python train.py --hidden_size=128 --num_key_value_heads=4 --intermediate_size=512 --norm_eps=1e-05 --rope_theta=1090.0 --qk_norm=false --tie_word_embeddings=true --init_std_o=0.0 --beta1=0.95 --lr_head=0.00791 --schedule="wsd" --decay_shape="linear" --batch_tokens=[32768, 65536, 98304] --train_tokens=273900000
Each number is 50 + 15 x the weight over its row's rms, rounded and kept within 0 to 99. Layers, rows and columns count from 0. The size before them is the row's rms in percent of the matrix's.

# layer 9 attention output, 128x128, rms 0.121, rows 49-127, columns 0-63
109:42 46 50 37 40 50 78 65 34 59 93 18 48 40 72 22 57 49 35 67 71 52 92 58 24 70 59 37 40 36 46 43 50 52 33 45 26 50 44 45 42 51 81 64 53 28 35 78 64 43 47 42 67 41 65 62 29 35 42 31 41 48 62 53
099:42 68 61 48 39 80 67 34 40 33 63 33 79 73 58 83 37 50 71 49 31 55 48 58 61 26 58 61 20 61 61 47 28 52 35 76 36 56 70 23 46 45 67 53 52 58 70 37 44 38 22 71 59 37 73 36 60 43 51 44 34 58 41 43
096:49 43 46 54 62 48 49 48 67 20 49 50 18 25 70 46 36 64 53 53 68 68 47 51 77 46 23 64 50 16 43 29 60 55 44 44 47 48 56 39 30 54 48 50 47 23 61 95 44 35 49 67 72 47 38 48 68 30 41 69 60 46 30 47
108:42 23 33 61 51 63 46 25 69 64 38 71 30 39 53 53 75 46 50 22 27 64 58 49 26 64 70 70 30 49 72 20 72 30 57 50 52 39 43 38 56 66 52 44 41 53 59 52 41 49 59 54 39 34 33 54 73 69 58 55 67 63 55 54
100:71 65 39 38 62 69 32 46 60 58 61 68 45 47 42 40 29 50 66 17 47 83 27 65 27 66 43 38 47 39 65 26 37 46 47 54 39 43 47 50 33 59 54 50 33 39 37 53 62 35 22 80 47 19 54 41 65 53 39 63 41 42 36 54
118:56 56 60 55 64 45 32 48 51 73 54 45 51 44 51 63 57 60 55 68 76 51 43 67 44 46 34 41 51 53 74 41 40 61 40 30 45 49 59 61 43 56 56 67 58 63 23 71 45 22 56 37 70 23 26 64 26 58 45 63 47 46 74 61
097:60 86 45 70 46 52 25 71 41 22 88 60 55 83 54 24 56 17 66 22 51 46 64 49 33 65 40 71 42 68 71 53 75 36 61 60 22 34 57 61 28 52 53 59 36 51 30 68 29 28 54 68 50 44 42 36 44 59 44 59 42 27 36 42
098:30 59 51 69 33 51 36 77 69 33 57 61 47 51 50 70 31 58 44 38 50 17 83 68 63 39 57 68 66 46 49 49 60 40 49 77 44 58 28 35 44 29 21 77 50 27 54 48 33 48 54 55 58 47 48 37 47 48 37 52 52 62 32 39
083:65 55 60 30 57 66 53 44 67 30 63 53 47 42 38 38 53 22 82 36 83 57 39 64 67 47 12 36 64 66 68 68 59 53 28 48 44 48 58 36 70 48 46 36 58 29 35 46 47 57 61 52 56 40 38 51 27 48 53 47 33 25 55 46
091:58 35 56 86 54 68 34 47 44 61 39 51 31 60 54 61 31 59 46 35 68 13 76 44 62 51 42 51 00 38 30 49 52 42 56 38 51 45 42 69 62 46 60 33 53 65 51 62 55 87 24 68 42 44 21 45 43 44 48 44 43 36 44 44
100:36 51 37 38 21 52 61 31 51 44 62 34 43 45 36 71 56 07 50 87 14 72 33 42 34 70 29 56 45 46 29 51 69 52 43 63 54 74 59 34 80 37 50 54 64 67 41 24 69 27 33 32 47 68 49 50 62 63 49 35 36 24 64 48
099:58 69 56 47 90 37 34 34 34 56 66 22 95 47 57 36 48 45 59 43 48 44 64 62 61 47 39 68 49 62 18 26 44 55 37 51 49 55 65 51 45 58 50 30 57 63 46 41 61 31 44 58 79 33 77 39 39 47 47 31 74 34 66 71
104:81 44 64 66 40 55 70 41 28 63 38 78 25 79 27 23 60 48 48 80 56 49 68 75 48 34 39 56 49 33 28 11 46 40 21 61 29 31 74 40 63 51 58 35 72 71 55 50 45 69 43 50 55 46 37 57 65 59 33 38 43 42 87 45
082:60 37 73 34 35 46 73 30 70 60 51 70 68 40 54 61 63 65 18 60 70 46 87 50 58 65 37 32 66 66 66 61 55 42 75 51 69 39 35 29 31 55 66 56 33 64 34 49 40 46 59 42 63 87 42 59 46 59 28 64 47 41 72 63
103:61 52 71 46 45 19 50 62 72 37 55 40 54 67 70 38 68 36 64 72 59 36 55 34 44 49 62 27 66 74 50 40 31 35 46 32 54 69 57 57 50 33 32 35 60 55 48 52 37 59 51 56 39 56 61 52 52 35 71 64 59 66 63 49
098:26 50 13 28 66 49 81 38 36 39 28 46 73 51 57 60 27 65 86 44 31 38 58 54 50 30 50 66 36 56 59 54 55 67 46 71 45 76 20 61 42 50 44 53 53 75 74 29 65 46 63 50 69 56 70 43 34 40 50 44 73 57 57 64
110:47 29 73 23 26 52 42 20 45 48 52 44 28 73 49 51 40 39 24 63 37 56 36 60 65 63 53 70 47 34 55 32 52 83 43 52 46 73 49 38 57 44 85 49 52 38 30 21 35 45 42 62 55 66 59 36 36 47 76 44 52 65 65 52
108:51 19 33 57 81 46 44 48 23 30 44 58 75 69 48 40 55 62 52 55 60 48 79 28 46 64 28 71 56 35 34 52 40 44 36 47 69 44 28 43 54 71 46 56 32 49 62 78 54 60 64 42 47 60 44 39 68 72 68 39 37 57 37 44
096:33 65 58 29 43 44 48 57 61 62 43 68 68 38 22 20 33 57 35 45 59 41 28 47 48 58 70 24 55 55 44 85 52 49 49 50 67 17 46 36 52 56 38 44 31 47 41 33 40 41 47 45 49 43 53 60 56 71 65 40 71 54 66 56
122:58 25 29 43 67 31 80 55 90 63 47 55 41 81 61 55 31 40 40 63 55 37 33 74 67 60 12 54 46 37 56 57 52 46 55 40 62 43 50 35 51 54 42 71 31 34 65 24 41 61 32 58 43 82 43 59 64 51 53 64 43 38 51 23
103:31 49 43 55 45 32 61 68 68 78 70 58 78 41 68 58 60 66 65 42 77 40 54 51 84 59 47 46 69 44 32 29 51 19 31 55 47 34 40 53 21 65 64 47 56 52 69 53 54 67 30 66 52 34 59 60 22 33 22 64 61 54 68 52
102:69 32 44 34 33 48 00 35 64 44 65 41 45 38 31 72 50 50 26 65 51 35 51 65 52 27 47 59 54 53 53 67 60 67 41 45 43 22 34 47 63 40 68 43 55 48 54 53 70 48 53 69 58 49 71 38 64 62 38 66 64 48 60 53
101:46 47 51 65 53 45 53 41 66 36 54 25 49 74 59 34 67 65 57 65 26 34 41 50 54 56 47 45 56 40 27 37 41 71 30 69 34 57 68 44 63 49 44 49 14 64 76 67 78 71 38 50 45 52 76 44 63 36 49 18 42 56 40 40
105:23 42 87 41 74 47 48 68 42 62 21 26 63 69 48 53 32 46 53 53 61 46 35 55 41 40 52 93 24 64 52 74 49 60 48 78 55 69 52 60 37 50 57 50 51 45 70 63 65 60 34 38 49 75 64 59 31 77 57 47 48 33 55 31
089:76 40 53 65 69 71 65 29 56 59 64 34 87 50 17 30 23 29 53 49 74 23 25 60 38 56 28 62 45 33 61 63 38 63 38 52 50 55 63 77 65 56 65 60 20 46 47 73 57 43 26 42 35 58 47 41 68 53 48 58 56 51 36 61
099:35 52 51 64 63 76 17 30 58 59 35 43 40 65 37 32 29 46 95 67 59 73 49 58 50 46 93 49 25 34 39 58 58 58 39 32 57 37 66 46 34 55 43 26 51 49 59 58 71 54 59 49 40 29 62 35 58 63 57 39 45 64 44 55
103:36 70 69 41 86 74 48 56 54 65 56 50 35 70 30 52 41 60 40 47 50 28 53 55 39 36 62 54 31 44 32 50 64 46 74 39 59 38 44 71 28 35 38 34 50 74 73 60 41 25 49 27 88 39 73 39 49 58 23 73 57 37 47 59
085:45 28 59 50 66 34 60 24 47 63 78 71 80 73 53 42 50 36 34 73 21 47 35 49 78 09 44 37 44 35 33 41 62 49 56 49 77 48 64 49 35 69 57 60 68 48 60 70 58 53 40 62 63 49 79 45 54 63 77 38 52 55 59 11
106:38 48 38 45 39 48 31 45 56 23 88 50 34 43 34 44 39 44 39 58 37 47 59 36 54 36 73 57 07 51 42 50 43 64 32 73 53 63 33 60 34 24 64 37 71 67 67 84 41 50 52 54 30 68 33 49 95 44 59 47 59 63 32 52
089:36 56 50 56 77 45 38 44 61 43 68 30 31 80 56 42 37 41 88 22 84 51 31 24 31 50 50 45 61 61 28 63 36 34 35 54 47 68 60 61 41 32 31 42 25 69 49 63 38 77 58 61 47 26 56 35 25 47 50 38 26 12 63 58
092:27 46 34 26 74 68 76 08 57 56 54 58 44 74 57 46 61 59 61 52 80 54 47 55 46 48 70 72 48 72 70 61 47 20 38 66 55 39 46 39 31 69 49 50 80 48 47 63 38 60 46 48 52 43 41 33 61 46 58 42 84 46 37 51
102:73 40 46 65 29 23 62 43 49 44 57 77 16 54 55 87 48 67 84 49 51 53 33 53 23 42 48 32 45 63 46 29 47 71 63 58 61 75 62 45 50 58 51 53 63 51 51 29 41 79 38 48 25 83 29 46 58 67 55 68 42 74 54 50
100:60 38 45 25 18 72 46 34 44 68 48 57 44 33 34 59 69 69 65 53 06 43 34 36 51 56 31 75 45 40 62 48 64 29 58 37 42 78 17 45 58 67 49 66 45 58 52 41 47 17 24 42 57 49 59 26 42 57 47 34 23 55 62 36
102:52 63 60 69 38 49 26 78 59 38 66 72 55 17 59 60 52 62 33 51 50 46 46 43 59 74 42 71 07 40 34 33 65 26 48 40 58 31 47 24 63 64 67 32 31 71 57 46 64 27 44 52 50 22 54 48 44 49 35 49 32 56 50 67
099:79 47 55 49 56 27 21 71 58 31 30 41 11 23 45 68 34 43 33 46 54 54 74 63 71 26 57 56 54 25 78 83 46 24 66 41 40 47 42 44 53 53 21 44 56 65 34 33 16 57 52 28 38 44 54 59 16 65 44 60 48 41 60 68
101:44 88 51 62 59 59 49 47 56 35 72 55 22 65 38 47 61 43 21 54 27 64 60 37 70 78 51 41 70 49 41 36 71 62 47 73 59 48 59 34 49 31 25 43 32 55 41 62 62 33 40 49 36 49 47 55 61 61 57 54 43 46 45 71
096:32 37 16 63 56 88 22 58 33 44 48 75 43 43 37 51 51 59 52 64 42 50 68 64 49 72 59 66 41 56 57 88 69 28 55 54 77 69 18 63 69 49 62 23 43 61 47 55 54 37 74 30 53 40 62 41 48 51 42 44 61 40 49 22
110:40 47 65 63 23 42 25 50 52 54 55 59 51 72 67 29 58 54 37 41 72 55 20 48 67 39 28 36 54 67 68 45 32 57 53 28 58 31 55 57 37 56 66 28 21 61 10 27 61 39 62 79 61 65 61 53 53 62 41 67 43 51 74 44
095:54 47 35 40 38 51 37 41 28 65 63 69 54 41 71 65 44 36 37 72 68 51 70 50 48 44 12 43 68 42 53 62 41 42 42 63 53 41 78 62 71 58 64 75 38 47 34 58 24 53 46 41 31 52 53 44 59 35 45 82 80 51 36 61
100:36 47 36 56 63 22 48 60 38 17 37 58 61 55 27 47 51 45 62 71 33 75 40 66 63 42 48 78 34 66 41 36 42 66 46 63 30 70 68 61 45 41 95 37 40 85 56 42 53 31 70 76 42 63 37 63 33 60 35 68 52 41 54 62
089:35 35 61 47 38 63 61 68 48 73 57 36 55 67 44 60 26 65 51 46 55 24 22 61 36 72 30 67 32 62 69 46 38 71 13 47 51 45 34 81 43 52 50 60 39 45 41 52 65 54 14 25 60 51 57 71 73 40 67 54 46 47 34 33
096:55 40 27 53 61 51 77 46 54 41 75 66 57 95 39 79 34 42 40 18 32 72 45 69 53 50 61 53 58 56 13 57 51 37 35 45 52 56 47 33 15 24 59 59 55 54 41 13 45 52 52 47 61 49 53 57 50 72 60 35 62 52 31 46
099:45 48 59 30 37 70 63 47 11 44 55 44 39 41 41 75 72 53 48 51 31 26 40 72 64 58 77 48 59 51 52 78 44 54 60 58 55 71 12 57 59 54 24 53 76 52 40 27 33 32 46 51 53 48 67 44 46 41 40 40 53 42 39 35
090:53 44 75 58 31 43 72 51 38 64 58 42 50 52 55 76 55 43 56 49 66 74 52 28 34 47 77 78 59 26 60 26 59 63 56 47 46 31 46 70 49 48 45 47 51 47 36 52 50 32 60 39 57 29 43 75 59 46 58 57 22 57 43 24
097:51 26 72 46 58 29 50 55 49 56 56 17 31 61 37 24 35 87 39 37 43 55 23 41 33 41 54 71 85 47 46 51 59 42 58 62 36 71 49 68 51 34 54 52 38 43 45 61 33 27 60 49 57 69 31 78 59 39 48 39 38 47 45 56
094:48 31 56 29 34 69 71 47 90 75 43 50 74 58 42 30 80 51 63 80 44 45 67 30 65 34 48 51 63 16 30 53 37 31 55 60 33 35 32 66 48 74 63 46 40 68 38 84 52 64 39 40 52 38 69 57 28 59 43 48 70 35 63 38
104:83 46 13 50 60 66 60 32 39 52 80 50 71 74 37 56 68 78 64 25 52 54 66 47 72 40 56 45 32 57 40 54 42 24 38 60 49 41 28 63 47 81 46 52 53 65 29 48 70 64 33 24 31 42 46 40 48 61 23 50 48 39 59 41
101:81 41 38 78 38 72 63 43 53 35 51 29 28 46 60 43 54 47 64 60 59 31 21 57 42 66 72 73 45 78 63 53 47 60 49 32 40 51 24 54 22 52 47 61 50 36 46 31 69 13 43 58 65 33 64 41 58 33 54 48 15 57 56 69
101:60 47 35 52 31 42 61 48 82 64 44 72 55 51 53 22 65 59 51 41 72 27 44 39 72 41 35 18 46 33 18 62 38 37 55 54 36 24 48 35 47 51 74 38 84 52 43 44 42 44 35 44 30 38 66 62 65 60 47 73 56 48 41 71
103:33 34 48 64 50 64 65 33 23 58 49 66 39 54 57 41 44 19 58 54 65 36 13 53 77 36 35 30 26 61 61 55 48 49 53 34 45 54 71 45 83 68 64 47 45 34 43 36 63 51 70 89 64 30 53 40 55 69 58 64 33 48 68 67
101:60 48 55 09 77 68 39 57 72 28 34 63 61 58 45 54 22 58 55 70 82 52 69 38 53 60 46 72 53 43 56 62 57 33 34 60 75 40 65 78 62 42 33 48 52 56 44 33 50 64 39 44 63 54 59 58 63 65 52 76 69 61 48 36
093:88 72 67 81 41 37 78 29 48 71 64 72 35 43 49 39 51 53 63 49 37 58 41 73 25 28 62 20 33 60 76 49 62 53 57 49 28 42 53 53 25 64 69 43 67 34 43 30 69 55 35 41 40 76 45 58 30 66 56 28 30 70 66 35
101:27 75 65 67 40 58 62 44 57 28 59 53 66 30 47 57 13 29 64 52 74 78 32 44 52 42 32 83 47 60 46 60 55 73 25 23 66 63 41 62 39 76 65 42 45 47 67 41 34 34 68 34 47 41 59 49 36 00 40 42 50 51 34 59
102:48 44 49 59 50 45 30 54 38 48 40 50 44 33 48 48 36 73 41 56 48 29 65 62 25 30 36 58 64 22 83 49 56 16 69 64 55 68 30 42 69 61 53 49 52 44 22 72 52 58 40 37 42 64 39 39 35 07 44 52 63 71 71 44
101:47 37 44 61 37 35 20 48 61 75 67 54 83 62 32 49 47 41 67 53 61 56 30 62 62 46 56 57 35 55 72 38 53 49 70 37 61 32 65 67 57 76 61 41 54 17 40 52 46 22 50 48 31 30 43 66 39 68 19 41 43 30 53 55
113:51 87 49 31 64 28 53 69 43 20 62 54 53 31 43 30 47 56 45 57 52 17 33 45 28 38 67 53 55 21 99 52 63 51 33 73 70 52 38 44 28 48 35 50 59 21 61 65 44 34 58 41 34 72 60 79 38 42 47 64 43 56 56 56
098:60 59 54 48 32 35 98 54 45 57 43 51 53 36 62 56 47 39 47 35 85 38 42 67 59 34 46 78 70 19 31 42 41 39 35 42 45 20 39 48 59 51 48 56 53 51 60 52 57 46 18 65 49 40 22 55 54 61 41 54 52 37 59 54
108:34 22 59 60 71 70 58 35 45 25 46 70 41 19 48 25 49 56 48 39 51 29 52 58 52 78 47 44 43 68 56 30 59 71 84 64 51 71 59 38 38 62 52 45 49 33 65 52 33 18 35 49 60 29 35 50 50 27 28 54 49 53 62 47
078:35 55 52 40 25 64 42 00 25 25 71 72 07 65 58 54 45 45 33 39 54 57 48 35 37 38 55 45 60 43 27 39 58 47 44 55 38 51 45 29 61 60 70 53 43 55 23 37 52 52 62 46 52 61 78 70 58 20 41 41 50 47 48 40
091:47 67 43 62 57 38 65 68 57 02 44 57 28 41 45 78 62 58 55 58 88 56 22 54 53 37 33 63 51 63 29 40 54 79 68 56 64 55 64 54 70 35 27 39 42 43 59 29 23 54 41 59 50 45 43 43 27 47 36 68 43 61 40 56
108:09 36 58 86 34 80 68 33 40 44 36 36 36 54 34 59 57 47 61 36 54 57 64 57 42 33 17 52 42 57 63 77 67 59 43 47 55 66 65 42 58 50 69 33 60 49 60 42 49 72 34 54 48 50 81 61 47 49 55 39 51 51 31 48
098:53 43 51 43 63 67 38 58 49 47 20 37 36 59 63 63 80 44 65 60 50 64 44 37 51 51 50 34 71 22 38 45 51 57 63 57 61 63 41 65 62 33 42 60 44 25 66 95 48 66 41 36 64 82 32 59 46 69 51 59 52 39 38 38
090:30 60 86 53 81 47 71 45 32 63 49 44 47 57 79 66 58 47 44 46 56 50 53 22 39 40 65 35 29 38 51 34 34 35 69 47 48 38 52 39 38 48 54 44 47 32 64 44 53 23 77 48 39 69 47 59 39 44 60 53 52 37 51 37
111:89 40 26 54 62 52 52 46 35 41 44 49 71 30 36 65 28 36 41 40 18 62 67 69 23 45 36 44 23 75 39 62 36 63 50 54 25 46 31 37 49 53 53 47 22 55 55 45 66 37 41 18 65 64 54 50 63 71 42 68 48 49 79 65
093:49 52 59 76 47 69 73 49 58 42 53 43 34 39 41 22 76 71 29 53 38 95 70 70 45 33 63 42 40 42 30 40 48 65 72 65 28 70 58 28 42 65 67 51 39 52 51 75 61 54 63 43 39 47 20 46 52 48 24 46 51 47 39 63
097:52 65 46 44 49 37 24 56 52 46 60 60 42 68 41 67 27 54 48 29 20 31 33 45 66 34 01 72 74 12 59 17 57 58 52 42 55 38 30 66 46 49 77 51 54 45 44 33 67 46 50 62 62 25 39 41 50 26 49 61 40 61 39 51
090:80 62 35 63 49 66 43 57 41 43 55 63 48 54 64 63 34 33 55 36 46 74 45 21 55 84 68 44 31 35 52 56 63 31 37 39 33 58 28 62 44 44 30 71 39 63 29 51 37 23 49 47 54 40 39 30 47 51 64 70 47 44 40 41
115:84 46 75 62 48 46 63 57 55 35 51 39 51 59 52 38 45 65 47 66 54 51 35 44 53 50 43 71 48 57 38 41 53 50 57 34 49 46 20 48 22 40 44 63 30 90 20 35 54 52 47 54 65 69 47 73 55 36 57 31 42 35 33 70
095:72 77 58 64 57 36 50 60 40 61 19 47 19 66 62 14 61 16 54 20 31 60 50 04 57 60 59 63 49 44 63 40 45 63 70 50 44 47 42 53 51 59 33 46 30 45 43 60 47 59 82 52 58 52 29 59 53 39 74 62 38 40 80 46
099:47 70 25 47 38 35 33 72 52 41 19 47 24 47 57 64 67 67 43 65 59 24 40 42 42 65 50 26 64 54 29 56 43 31 93 29 44 51 65 40 49 48 42 45 39 44 57 62 35 48 60 44 44 60 48 52 56 77 19 53 34 59 17 63
093:41 65 38 55 31 52 48 62 55 61 36 60 32 52 75 17 54 41 52 86 27 27 47 27 59 79 74 57 27 79 53 74 48 35 59 48 50 88 62 77 62 51 49 76 58 48 50 68 50 70 67 31 49 26 48 74 57 46 30 55 54 58 79 49
089:82 32 26 46 53 47 65 56 44 24 27 52 35 62 25 48 39 59 33 66 38 59 45 43 68 70 71 49 52 79 72 23 66 62 39 58 27 34 58 43 54 25 46 40 45 62 35 56 72 52 61 46 79 60 38 35 78 42 39 56 56 78 48 36
090:47 41 37 56 63 69 46 35 45 35 52 45 73 39 40 25 52 37 51 76 55 37 56 31 48 61 35 50 94 88 45 48 62 39 49 43 73 51 79 46 26 34 53 75 26 66 54 43 61 53 40 21 35 59 56 52 42 83 54 37 59 50 30 47
103:86 87 26 31 40 56 53 67 79 60 55 38 63 85 46 66 62 54 45 70 76 72 57 54 46 61 41 35 50 79 58 45 23 34 25 17 73 46 41 52 33 68 42 45 40 61 60 52 51 71 52 59 23 64 44 55 45 50 31 45 49 31 38 71
119:43 61 42 59 56 66 44 56 59 52 43 73 64 53 34 68 37 55 48 53 60 53 23 50 70 64 47 52 47 64 74 49 46 34 59 53 61 32 46 72 20 64 44 51 41 81 51 21 43 22 60 53 68 27 73 33 71 35 28 76 26 42 60 74
102:39 48 65 23 64 19 67 61 64 63 32 35 40 48 29 67 67 83 74 33 47 68 46 40 58 62 26 28 48 61 52 45 56 40 52 36 75 51 46 47 43 68 35 49 45 71 51 44 74 49 52 65 41 34 63 58 34 70 46 62 44 54 40 83
094:48 85 24 62 23 51 65 55 27 19 51 40 46 41 63 52 55 40 56 55 69 49 23 30 42 35 58 43 53 52 34 43 56 62 45 58 59 56 58 21 49 44 43 68 74 37 53 42 48 37 55 50 37 56 52 68 36 51 67 41 21 81 45 59
096:37 36 57 36 62 62 52 70 35 22 73 43 62 66 66 41 16 62 46 48 22 39 40 58 65 50 63 58 21 10 43 25 32 81 40 88 47 38 38 44 44 57 50 56 15 54 36 36 76 57 39 39 63 32 30 84 49 41 60 60 64 29 33 42
093:54 74 22 62 46 08 58 28 65 79 40 65 49 38 25 39 49 51 27 32 55 56 46 56 86 78 73 39 51 50 54 52 53 68 50 31 58 63 54 50 43 36 62 40 39 35 48 52 60 36 61 46 31 31 50 41 65 70 49 52 43 19 64 57